Weights of a small transformer language model.
Size: 5 heads of 32, vocabulary 4096, 4.43M parameters.
Architecture: LayerNorm before each block, learned positions, tied embeddings, normalized queries and keys, capped logits.
Training: a variant of Adam for these matrices, 175M tokens, 5326 steps.
Each number is 128 + 32 x the weight over its row's rms, rounded and kept within 0 to 255. Layers, rows and columns count from 0. Numbers have three digits each. The size before them is the row's rms in percent of the matrix's.

# layer 5 MLP down (transposed), 640x160, rms 0.14, rows 75-95, columns 0-159
118:141137125114103123122120152102155069124144136117077053104151117203154092237175126127126114186100097160093169154096119138135069102106112093091116085149102191070125118088133144096157115166118075116135150136153104124107087131141082105128075105119136216126132149147089165105098152166155145107157078097040148070145155125129128151118178143105142139167099146182086097142208083142111163115149122106126160163177127151163100124165112138131151100113127128168089138120123181143143162102096156
098:124168131121118217117121117107125180109197109082128127100117129093132187191056128106089127100136145104154108129089151065135130103109126112142164126102128162147130156146144120117122150129143099118126132157136155113122162055129113138097163085193134132111124089118093191142108142183192139095184085093193155163121084129119092125101206079155110161154098128114083167120125132108090145185117123125123086169106077127126135150097153095170176087080131144131031137094160057117153121170148140
105:145118152123106168095144171187081139122087118093092149171135177133175032087121137137082112124116123128149140162169128164167151159100148118054093145135089116119090118186163088184114159184120105150144152101102102171119161176087140082112173086149198137076123083130147124125136158096123101125110159104091206155053129155134098140146142139159173132144142125059094097145081155129100108123133124193155126183143148118103169112140118118164132101119104079072175190150081093133128110119133118
106:126159139078170136131112108110186163107108103170141069117117154152134152167114163183126144079117113113089148195122136084078171077115152151108145130126109142136130154122135124155136098141108092144145147107159122086103145067117054071115117128160183148177108210150134179170154118072194093134088108139123155154143100144117099106143175125180091154102058071156125129106132199123144104120140151089035103112111138115170151094170169088150153127099164148077140160202113097108123105143122138
083:104081128077126142120115080139170149148124123159147080146140142177119108166198175141130162053075166116129141141072143132090089136097105070092130124113123172141088127088142209137178108162141074113123136118161109166102131134116124177100109083174129146115051078176145149153127154088128197082155188167101144148098150104130130103113114129155161140161092176162098079074139166126150120130095130086139136125130142122207149138150139156070161153153134124093123119148106204137101177058134118
088:148095139114114131224115109145147135114075090101109037113154133152123105171214081106112174088145130095157078156124150132139112172060096118089146105128194171103139121122173167121152119107182176097094151106128119125109130157173137136082135116130117161067106114164070116121070143138064140167100132129101170126154147100169094125087150155111118120129148087167129133128115160108086107141088132181102102141183156118131144127166156184122131079095154148218169118123081164139107185134098134
095:119107143134097162166120089140114189109109103168129101135153146092172120173105143137115125156151189101098115132145141186109162118133123128214085114104108142098104126093110116171099131178105122116084178126111121135124111096080162107113197144068140157127086081127101157171143144104109126122089195134146168128148147123100097116104140115231051154112070178183125089126097129146203139108161118073078107118106113114127148083156131164156143161122115128094127103025172192129142103117159132
101:107105127099142080116123063129150211137172141130118140087185171182104128079089114147124097130095126097120137113113131138108133108093209107152037096108168146152108116108166135090161142131144146117139184126136039089126079152130127128112133114155171135118190149166131081045163115117087143150079136158071159143109168148097112136143102124148127140161089201098196149163164158155127154099156117109112089168091081119133169126164155094100142140122161114096105179060150128101174112101118119
090:119109122156082124037135200111018080164148135156100095174144120178157090146165123099140130167115153145125184113165092140097112154124119099128120153125073143120099158160126125186231159096120097158143193114092096115124115132084118178136115131102151123120181135142100170110148114064150143104090084105074172180125104172122139155155064122080153143135121151116077137148143154123107095204135096141083136095108137103127159134165163124153125115144157074082164146144122159112124098096124148
107:133098125151122097127129108082126167160154137141109149195127167144182109074134088114103055082155076114060148187119147106127103173071185096106150114133143138122154106171130100137154151058101081132151182145115126125117181120114126198106139122157098124149139128122128176176124122112049168173152159178136073107123079152087135111113178150139142082124101145119131084107137092144111112145121164130088067146125093129101118117147153169140157087167114201157080132129104147106199170129040139
095:115060144093148138173133072153118160193150124135174121083166142147106081136147096137075170158125135144132100067142113068065079108144066123126136132156083182182089145133100210109111088131096117114133071111102132095115108140122170109143119065185131173113177113131132187108143100115203147144098114083108141139130115195115106105053185135104147114133192091165113112089177125095133095171125100127146104147143191118140102139139112109089120134172110084156147143110150120087162119168123151
121:198107142148146133141130114095092096105176117176137128108118143154178147078147127143158111107118133072149069138143142136116045099109090096140114033175129133101116110068098082143128167198128134127146164119101090139135101114131114149102121180136173123109077126138145119161101149184129137106115168174068093137220138136158139095165142088108122144129154149099142086124135126255170111091167121104151092101106090135158127154068156162123125117092171166130122113109146090099120116131125087
119:136134130159111094114139061076125152179191156131138116103117131125102109121073116109130134121090163170095088196149123143176187145147153176055132165088174143137123131149106155124190101086141102150114098135099181116126066087124084125151112135230093138111158099123132095132172112100181162086119147125148123196147105129092163106027122131166135130090159127132078164096167137081128114135162078152108083090141116155093131166114164123094151175123140102133092113100169104118113069133178132
098:142040133126172109150118131117098128112111090176146165201096040120177147094112152156156119086137156091148130121110141149153082095098182100143084187136123133107049083129097149145170113228166104143166112166103161155142138142123113164160158136084112100148093118106134165138170150122149134146102133154137157109119149166104068122131124113085093087058171117131129139099131111089051133184117050182102140144129137092151158132114152125139126101179102140103131141110159066130134100151186108
107:124106112100133116141117127098131122178168151140101223082123148127070081093077125136130102067132167154095134085170135118153094104104089087122157145116157153116159118161119071123070083074135132095148158136140198155121157180208061148184147123155079142081082114129131146155126127102090107185151132190112145102181169174121193129115082099180128124144177091142102166127093103191126124134158157137085155129104169119134129105179113127109119081137151083106143095155148137132138162100163083
094:149136118091153142102115137146128117074171124154095154060173147150085157152131118123147070173140149088149154085151152148145209136127163107050108120146203117105184144132169116122110114181154099121114113151101099137139117128141112117104137110097110171148097006150093108149087154109124112100120123112124139094201100132137154147126151073202115175119108129134104150095080146112123080090188121173102179082161138164105159116164138145096133084041180116137096138128187134109125140139154087
137:157160118151115106184120140103157109135103110091171095169131109144082094129156139099060115174158117166181177106136147124112105079111092139139124135152186153127058183134174112113114117151090116135137098152173148155091168065074153098097119107148134075146083181100148130119093110169134169109175121148036088158105130196121121176107158080113152145169145133131133115127099107093151177141136119104074161103142163168193128154153074161155129078148120147144186103107139090038128126115160099
076:122193114145142118152143195118124096081189096159098147149144062102091115084106173143113069127099124189136166136181104073139064139164110167149126165088098110117138109183156097129128128124121110157113125125157176160190102122150130103146117141140102101115161188189117111137143177099170089106106110162141050151054172074063126144159134089131211107107094133098118159110155125147144105159122155136081108164100176107139121122100128087116102175162100148119096092192084082107128126132127132
086:108101130154104167105116066053121096113122131045168128127121138084143074159110090148127090150106162178126077150154141099101170157144086107100098128106116149143068146150122128182151137084194072106126107106103156124108141176111162058112132146153147115129213131113102086103103124168100184154105111130149119156101128152147119110150142163113066127106181107117160168153115118142096111124117166145148113131144141126166119077177162141151092156203108160067168117116186085160181215122089119
092:179137135140167073140129130083116097135033144082126157057178109116126181201155106150096114139100150133130159095164176092137119118142103094097129161090152156057147163188127111184169127107095134128155139125129125123164069144153092119088148090152134103120143048146137124183124147089129138105168093152154084157106138140066112127134140116177122126124103117059129122164131147154145136128118139151159109202137049201112142148085156114139157106142148127079123175117105144060126155135112056
119:158142116173113163117136153112164101114101119143100134147121108132129162138112131136117100139162149134101118154114197192149138157188173133152068157026144096108151135134144086120164146112134154139113188130206149126132141154113136132116171170111071109126109093073160075202121176098040114074105167116131140106146094056108124143102089054162127157112127165120186131181093138140138105123148056106054091088133088110109137116119133122133140107133124144146063087139155158167099092153143091
# layer 5 MLP up, 640x160, rms 0.159, rows 76-95, columns 0-159
102:180160121149147104126146108185120128104190171138083101114155125135094122109061068088170103095168122160097144174106131136154099137083108091164164162138113157060111146124099071121081126112166193112146084121140129130173095130120166169125121125160161127140113104119095101195100134170141013078176111124181129139130098152169117063125164111101120108181178114112119162131140086126115187100106046146138106139107062123134106146073145118129133148146154167099160180130148142139153144098089143
104:114160113171086196084107170139061123089097147083161159142088095104094173124134126115122188147145118130121186102138079094123136076153140123195110098123125153087177077137188133096119097148146100098117115176070146142139164145145130090133201138155161126104122127036092097133135147164163101134105167108121119158046119136151163151075076105121180107135145180103163094115157093171130141107142123116146137117171110138056126150135111086133121117122083184108073079107136146158151108173077155
102:126163109134160131131107131126160152114133114066128130199151148161103209149094137165201076105116113124105115070075096124087091109185100087112161130137090154089168105093146055135071180082181166099082150128151134096130147149111106073127174119156139127142126195094160149168207151110174105137109091155141090144109137129115146129143122143101129152166123130143135097154149171208159143137151147120107081121140148118130094110031134137134115102131116127125105057133197094101120111084097165
088:096163109131126126102150162140107108101044130100149155169137133145098152083114129084149198136162104114083173125152053141136096071193134103186097092117166156107141100085141110136111133133117137099191140089121128128147172108126107175147141148172132127161175126144089151212167127138121063100073128098116099168129059151181108141118077105098140137154116101137171070111104124154142132072169182139147120122105145160142084156138128126123159126152041203088093121108133136177093081132089150
091:165141078170136150116124124148129129114163170163098177166159138159133135125072109101147154126143088103098098181165069085198095133224125099143082200195163161050149133126185126153106154115130154093163119093128117163160136150079120162110119134087142097107044115107098127108131065134135107120101115151105145155147079159184126120118117110106102117148160133123155084081173108122076113119107104144085205117147146118141136172129137131125175185121142182091083150061113143086095123134116132
098:169172102096110168123121084132139150097101102093174203102068093130140151143059134150134118180098086098132146122147125180082130143141142125097146169089165141071137065194101095147103157119155150101114135114132096159162144157167091122155152152161177121126126126044162064093241138209109120122125150144141076103115132133150104150101073111098106110149120114147097093184122096176127144153193126132147098124126124118112143133063181129113173114132095126151181118103135112089166122141086145
107:129119122115124105143112096076087080142110169119134145217073097145127140101126080155153144104144153118164122164119099156161076068118099193168136140174143158132108088163103105144099169115118123117147140132149136115132064089166128154110172149157125100127096203136100069113128090121125144186145141201139114133128093153128173064148061148103096092128166136121092143129175074127169177084154100095119131107158116095083127144117108152077184194068150108132107127201148092121114164197098116
091:127162114139145155166131057137160142079111117148135152080124098100107186114111138144200127131135154167144135094107147194110108128134105089174169196126171130089041117103115082095093111189138083104133174165067173168149113110140114155135110098037120076189100158129144101159127129145140098138179153172196123078115110122120147086123087125132133134099152144173155133112141141151165123125095087120122160161106141109144089111071135133111157168127064125149070105108159168117113198072093144
103:133097126170088134147106159124070102101116153172116124143126132148061122082112175125117129165121152111165100113137102131190082148185116146093148143076148157113140132069148131116131131141111161124192142122082175164165206060147141148064133077116132119144080109150133133144101075149199140148114142100147147126088111088129139096145169164085100142066123141076107141170127167133192167141103118116160156143086163115148100128094131051125113180112099099082086100174101151170041120131102185
097:179070133137106192141134148143086072121073092103075157130099177177122101143122148104116147131125136157127123125126156101160082150196105170149108140089111166141162104095149118111112127173076146114177173161141129153112043124103188146062144120043139124145102136171098105135208150147128142150145117088160155134098126162062150163095111146074098123136143134147071124109161202131165091162129104115114159160137185046119089138119116085139113164079089131132106128142126070136110137163135156
100:100106112105132136116115188174106120114138128174153163053105149201036154097160111122203178125150109134139137090106121102126062132152131092079148138136127169116165116110139126142113119161141163113143093164070137127118133130151080163116107154183128080162094054126128129182137156163104123149117122141123145145140123113097180147077159097060170101141102100103143107162148151160175086130163158160087069154129081098097088168113146078133103106130053207070156108109117136149101096152107161
119:111183097134134134124172139142139097108105136137094116146084149190134192201156131111151184082150077134101085173099092148089144119167115133104125180083170158098137127127130178118123142203135149092075079193053150164161111135070116200099169169171109118145075064144110136106113151125117129150104138189097164152099142108112126149074102113116141085123165114164152146102149064154143104113123102111165092117148099098108171116114128095102135168089142173148097125072087122134132102111054131
110:171137117149096153120118131170129107075097099158115137195102114123152176101084112129132085110043139150162134088139144124154095152117135091144173143180103165094037137133157106137100127130174189099168092110060123127117133137171127128120092142128087117143082148172144156109182133160092100106100094143126074127174101107162145158131100188100178116107128081143113079109120075201144174147213100106117195129137147090058113136175133159110101138135116179106121141109140089109125095188166140
094:140139127088112114158130094114097133107128130110130209150125092113150149106107080126116116105091081164138152170203125130120061185187168129183092188061094156088135144099131121101122184097135103115118147131096145156215119160140092125134145155102116133119133152059140141106134111096145130140091139190118077176160103172156094122094174128060140146131149175124157139143162083113110108092134130148110055164146162090137107121094115107133113149148142175155143131032111133051151128199130157
091:128127128146131182200137142120122110161094118198128040135052091128176118055094128113188124130103098131176149077121102165135075100142127128122116101117144158179072198181139103109079154158112130099104177129146141118156147111182147083151126060154117100177152117180126169097158137085084130122159171119120097105119118118099150102115083078120120146119130144201121082115146118156146172146089142115160154162113141090119098148152120087108180171146044106111147153141136119105125098159167177
134:138086116185066134142114162143112079113115119097132110196102076107161160104151094164122112169124119186217127132224139141105098130192121141120136142104094149080114131174091101135133149161141157107129187113144171146152182023095097088112101114125091103139105104140135110097174131237129145113155131138122069148124118120101168149160133082113104118107140141168134124174081107129121141104148098125128155156115165098118130145090103098104110123093132130054149124183114108107109175180166162
084:126172092102049170070145123160150082055120137142109158138152127130120155119102115107133165126091128106125155197156132130131097164143149079112117161111148147119086130061101146166134101091148147106164168112151080177185164176105165201117127144100193132196071077153131124092136097135134092112091169139089154137125101160153148114147129146099072189070140119082156118089139095131111122067139107146103148106112133108138193161093152085132187131159130149173173150077118184145096089091153121
089:110156114142123138132134083158113141123133165129096104126161161178111082175118116169156122151102093142144114101113122110181101118187100123150105145119124168100090196143189172123062129145147237089124125103127078125156166110135145074171116156156124101136045114056144156161149149102103142051150137154155133131145159143177131106142177103118143115128164122110091100098173058150135201160113080095085182173148118157116073113072131127073163093105130102144073159119107129125149142115082127
098:166055131125119166111126119146140110086146099154155160176113069126212103112112097115126124087101112139092141098166130162108147190150148104188149141189122145073070106126113090139155146116147164106132100123138080147183118112165093101176131110133142162123121123099159134120212138146151081169123120210144087133113141123153104132131122088127138142084172176160146066113036065187166181117186125136096146092161132100122140132130147088077160191088111109139115137117169117069161142115125121
107:141134137103134135093112128132086078081149114119133151164114116181146166110130103064086145142132089158125130153168119125142076127184096182171077115101135160099153123110147128090167141115117111110095161143160188127146130092105108106127171120142121143202134092048165098166191147123150150078102108136094067154151101132172168139105153076090151102124138160165098084154144046143161126094221073149068092162130136119076148148133136115113181125097168172140188069151105136089159113161132129